Weights of a small transformer language model: hashed n-gram embeddings, learned residual scales.
Each number is 128 + 32 x the weight over the matrix's rms, rounded and kept within 0 to 255. Layers, rows and columns count from 0. Numbers have three digits each.

# layer 2 attention value, 64x256, rms 0.0908, rows 0-63, columns 192-255
100090158104107082159077093158115075152144195181146135110067132133075128144127121142097086124114136111110104149137153177155145120134120127120165188070148167164099133212104089098106108108125136
179123037122116242097088137102142112135056097138106139237112129210148234121131199194145117109127171110153093092096175160121158174139105067130193104102087146173161175118131099134145116159110097
127111123112112186156167155079116163148128052136111140147203092125147154109162156145111096100132081150128121092146103126139101163110142081128101106183124130130092067085121143146137127107115128
019124156129184096116059175137188168106157087143192123181107148091126057119136077112105086157127132128134126162148122092079125132172115140126131096127163135112171108085138124154160172136165143
032162111149156121171102133117115127106102051119106119175209064160116106119144173217080052130125095121093204075110103109174105142113144119120215136132187140127132114093128195129176127193172150
120136118123146108108094092123114091110118150124179142160142087093145117176174113125128075190142159145109138163153136143147117085111148126172116169096120127192104102182118120090134134101169109
175133126148091096105166144117151114074105093098101138066203098126099120134075152132159194126155138145133152124097129081083114092144163101102125122122079087153111098113108140094104120113115130
202107098104149107108137134139111086110131225145117128110090170162122151153162109090127184091159172170151100067111131139118140136124149138143039129122114136127113143132099119164054140150112145
091127190211090144115084125180136131144170181117082143142083189152032050057130118147114124170101160078101138111113162134080096084169117115129087159166130137121133166129142088090130092089145128
171175119122118141081167107100099117087135157140101121135090123152120100096137142167105138104155115114120139079116133210097073131125081125131121147097148129125128117156148128136109132109163180
133129134139140142092130093147141135103103116165120132108184149084132110102093124127102151059146138176137120148071141180128130129133098090122077133138131098163133099161129136103119132076113113
091126106113174092102056141093141076133094066135142139120153099169093115105129107132143109101123143090072132100144145138143131100125148115129196077121108125095133138109139198181150173159166118
116193154150149125175183103146112198132087145143097113153113126097067135110145176044138075093127137197109101140133174182154088151135121115159162090170148161116164110180130100127166173125153083
126101077148169125137120063104135120119109106139148155169111066128091153118165064138128143168119189123073092097120108195151137132103141148176125126133070189105126118145146164185129118153126120
137087158101148197137089165162142139115091082106063161094137081167066148093103126141152114165108091136149180119131134124163117064152126086147154158106077114135161122078138173129109121178140099
134185075094194187094105165119083168036120065121210160092247143077112132170142145118136158128160093126105129111126164144097094130172115121120080131166144095104115122071154107138151156154132138
132097105105083121128158089111131156102085110127114124132102126178118215121120156136140125102124138106120132120128093130102125132155116134135176132082087109121123126117132143103155088130101134
131171115098115145124148134149124146150149140148122128147085126099148197165126127097090124128156135100127121108063132190107155150132097119138100100120102124172070097171134104111121169074141151
108180128183195105116208090146126142084165171122123118120153112134099181137174090106126182149106168065068135129128191135142131130172134111148093185133150162053143175091130145125127155154135112
085135181171125222113104112090132141155123166114168135154040136123155138188150169123133124111135178135174086083162197100123168103091110116103164088148076138163150134143146093092140133038095157
159114136119112132095070092139138164122143161139168138115092154136161100153152103069135138115130139126126159116102143119149103158137085077140046145058170128142160113112113088121112114108130132
145099087128100122197190142109142123097080073099093145112101073137154182059108170126098123118099110184114132131077097175109110108118127131124138132112107134167151113149120185127187078135147101
104125143194130138104142117089168157134128088118090125100156089126089120063150146071121129130133116107154113114103156142098091119082074131116123153149123178075134150118165141128150141154133153
151093127144108195113106141101080138134131166135090145093175154140149133104151088164132171115115119080078135127122115184131164127157167170146108187127141134034132139086150112146108081188123140
148191119109165102139148137144133114072114095120099135125123147147161155158122097122197152128124166141213125125098182155090074108126119090123066068160100156145167123164113092142098140139159112
132114095149067115129119106125100077131113152155165131198085152222146079193099108133146132180154140129118130126139161146142102072148142093163129160144153157184130111147076112126149129134155160
136201084123099147206203138096149161117152125123196111184171153086230098175149139178112142101102116161138140108084084139138131168104150148116104095143167174022158122099095159163149168127110111
085155127103176130155067126074183125150155150118155112186194169051222126107180076150140099168089178180128128134193173074141184185158114158132152069161202115107129133111134116141140195139139164
166128139156109110175105100143126147142150219154134122092030162141099095148136103088156103148119190100158104096110118164128147100098084104119099128139089135117100164140171156117080145115079121
031081136092084113167057114140120164189143141146164153142157060086175125207061082152169143076131152154100103146182039130129193154091101193152142103169098131162152082126141036118198140108127146
077084119111064129165130062138107135130146134159221142132177171081137087230076112058133148074109088123128088154169164109110111132110163184168185086193177109127098137135096045132133130139158143
141118142119107085184139107149100127139120135119123114144194117117093099126098131098150148025107094164122158170120127109075123142186124146113133147147155131138111107125065110154148134131139144
165190135080144222096133158127114170142122146135103131042157118111186201066122116156146137119076154120157085086155122105167199162158131137123157116174114083099160160133162170156051164123076121
160234130088038142171179145136107136131099146142159082118093166152149159111155147113129138107143133153138182105087172137107109130104115120101129116108139119123085145180129113169130091124152143
143169125211119169185149145104169097181099116123140112166198106140087141132149121098084089107146173121170100135125126058081023132139151098116075067120125140060119110117128124167131183135196133
120081119071096167114140141094115090140104107138112143107099116141134096153163108193160080194129076090094174126153163130133120062092165082141226179120101114178110107138148120141127112159133146
111131174182150137125184060126134158120113117142110090100147127134127127101152143128111128054151137143140127099079144149115107169143177146087119103104135136113124165115168102112163077168122123
111146147098098111108047046123132099104090116126139125103146163098100150112147176169129106148152131143097173123163176151133104156107127097124161108139143116129105192125148124137144135222148127
095066098150086169114125112098101111125085058116121142105200091152055109112108161150134128077127065096142115185121133156137122107156161124105139166150113085125122104124135192127100106135083110
167093126020147154079118131120121122090108102124108099133150125108116153148146169134108110171108128119124138097114137096157071131102134077115077191120177136114134093094123066092132161137126123
156137118101047101149124118125139121098118130109187123057061113165199134072127149178126132165123181144148152117102179092213165063121152087144154162146129160118140133096121171149176113157079093
136095121146125134137140127135130088150121134113066079220118099128090078122116078147113100169131105127074174138089152099113148137173121141135189185070147094121126150137092156153100130150121148
165109129089087118131158175145115139077162120147066094116184094125104148083072124141086152111136069145076126121049137172120099161145123139127132152166143139102144138131126113119144099127123158
103147148146190102151100162067216120176138166093076132149141134081134231124161087162165125220138128105133147155107168098146151146155126138148122098119083120149154152148149178145132147136120118
102178129150099198154070113118098143162128086140122156099118078122177142184148147117091120075139110131157098069196039106075110133087150178122128069149039119088106094123151161175110108093083137
119110103069153121092198116111154100051141085109189116127154088136151124147110143147132144174111161153119099065170091063138123087146129132185121112126150093105095150125162164118135145121155133
120046160082097120066202144112123139085104204118087098101070072167155129048103151186155075109152046141135130113086163098121178136114160111104145139154184133190134170164120142127121091131137163
164081138143064077047046106138094067102096109106118127101136114151066085114123210115117132104105086079152108155085141067116115149104187128070161111089155149107166136109126078100104111147103090
137142063105142143138153119104154127108145081104182153111113074100096116133138149169144121157126110145079170122097139122140079095159139097182147163066123112091082131106139080125152128137178140
104106131149071197084016111164074091174155145143073122136113132092165116201107126172085089146132121078134142119147135117171152161115166100128152144125115098118116143149139080091086149139134103
128059119131084133102140117097083107148132142176083112097145081162120160100157122138165164088131148123126111100139170090099124167181115148105160163117174115131164151141107095127135138192156148
155155113114200147114069107172144120153105164116099150134130135157120138099186167147127094139130161131128100098093162173103135125126133059103059106128094162161152116111142096105126158131114106
076185122087095089113140160112136098072055076137149109119129097107124136117104209136119117112108084130147128129125142113123101126153122115118166076134151143120123138116115130154171153070162131
151180090134136149094092143113091145115152133163174129165133104085113140169106138127110175095126162116162178097098146124135125187183121131121121118103178154106146120114128122141154116123155122
129087137127121144103150109106097144110070103138119143133165086158141127053134174172105120088138088145105173087140063171105109113136132073145140211150138119121129119103130115123140092155125140
131095154127080139097154132087099174132120175115098116045095097130124160068078135146090125070156067119131143111125089118131144174179153162069173155098105103172099184171107142121073078069093166
116130120087151142106156124139106117130122123182100108169135110137150089118106137116104135117139108081127125076105149161080110133125169195150156113090168141102116109142132105085105125169143125
091142134114098167140103115126088142101156150147187107124139150146149164158122110118147134056100178109120131117137127109172161110125079121119146117145147105130115144122098136119133112092084151
116190106142135136097140113115158157148176118074111117074130136120088128146162155111131131071152124133163147126048111104148178150145155149094091189128120119123115094114124149118130127104087122
136143138165145130133145109133153165087102149115165146099103080045089137151125127095124138144118119123124081147099147199111089135144111162092108140141128107108089145162155079086122170061127150
125075187160128111137090105116072136130147202184123095116095117163152109183123082117127085102171159157088126115147130134214158133045124119124165139114104156101143098169127167104087114122082168
072142096139117178085036114113097121159113048110104167098211087088092111178125154142084122135128120122126142091145105131149119113141159134140167158082092108093092103083166188173083168150099136
112118156070103112091150189139130194111146147133102097074060121091154081084127080117169186157120129097156115181130115138132157162130094142107152128202148129099137149123119144167115133160105113
084112134110118196136161129077158123186091058119122121119108196188172132100179152133115092095164109183084136157150115104108120122134143067082191085113109099151136125097100167137095063092147149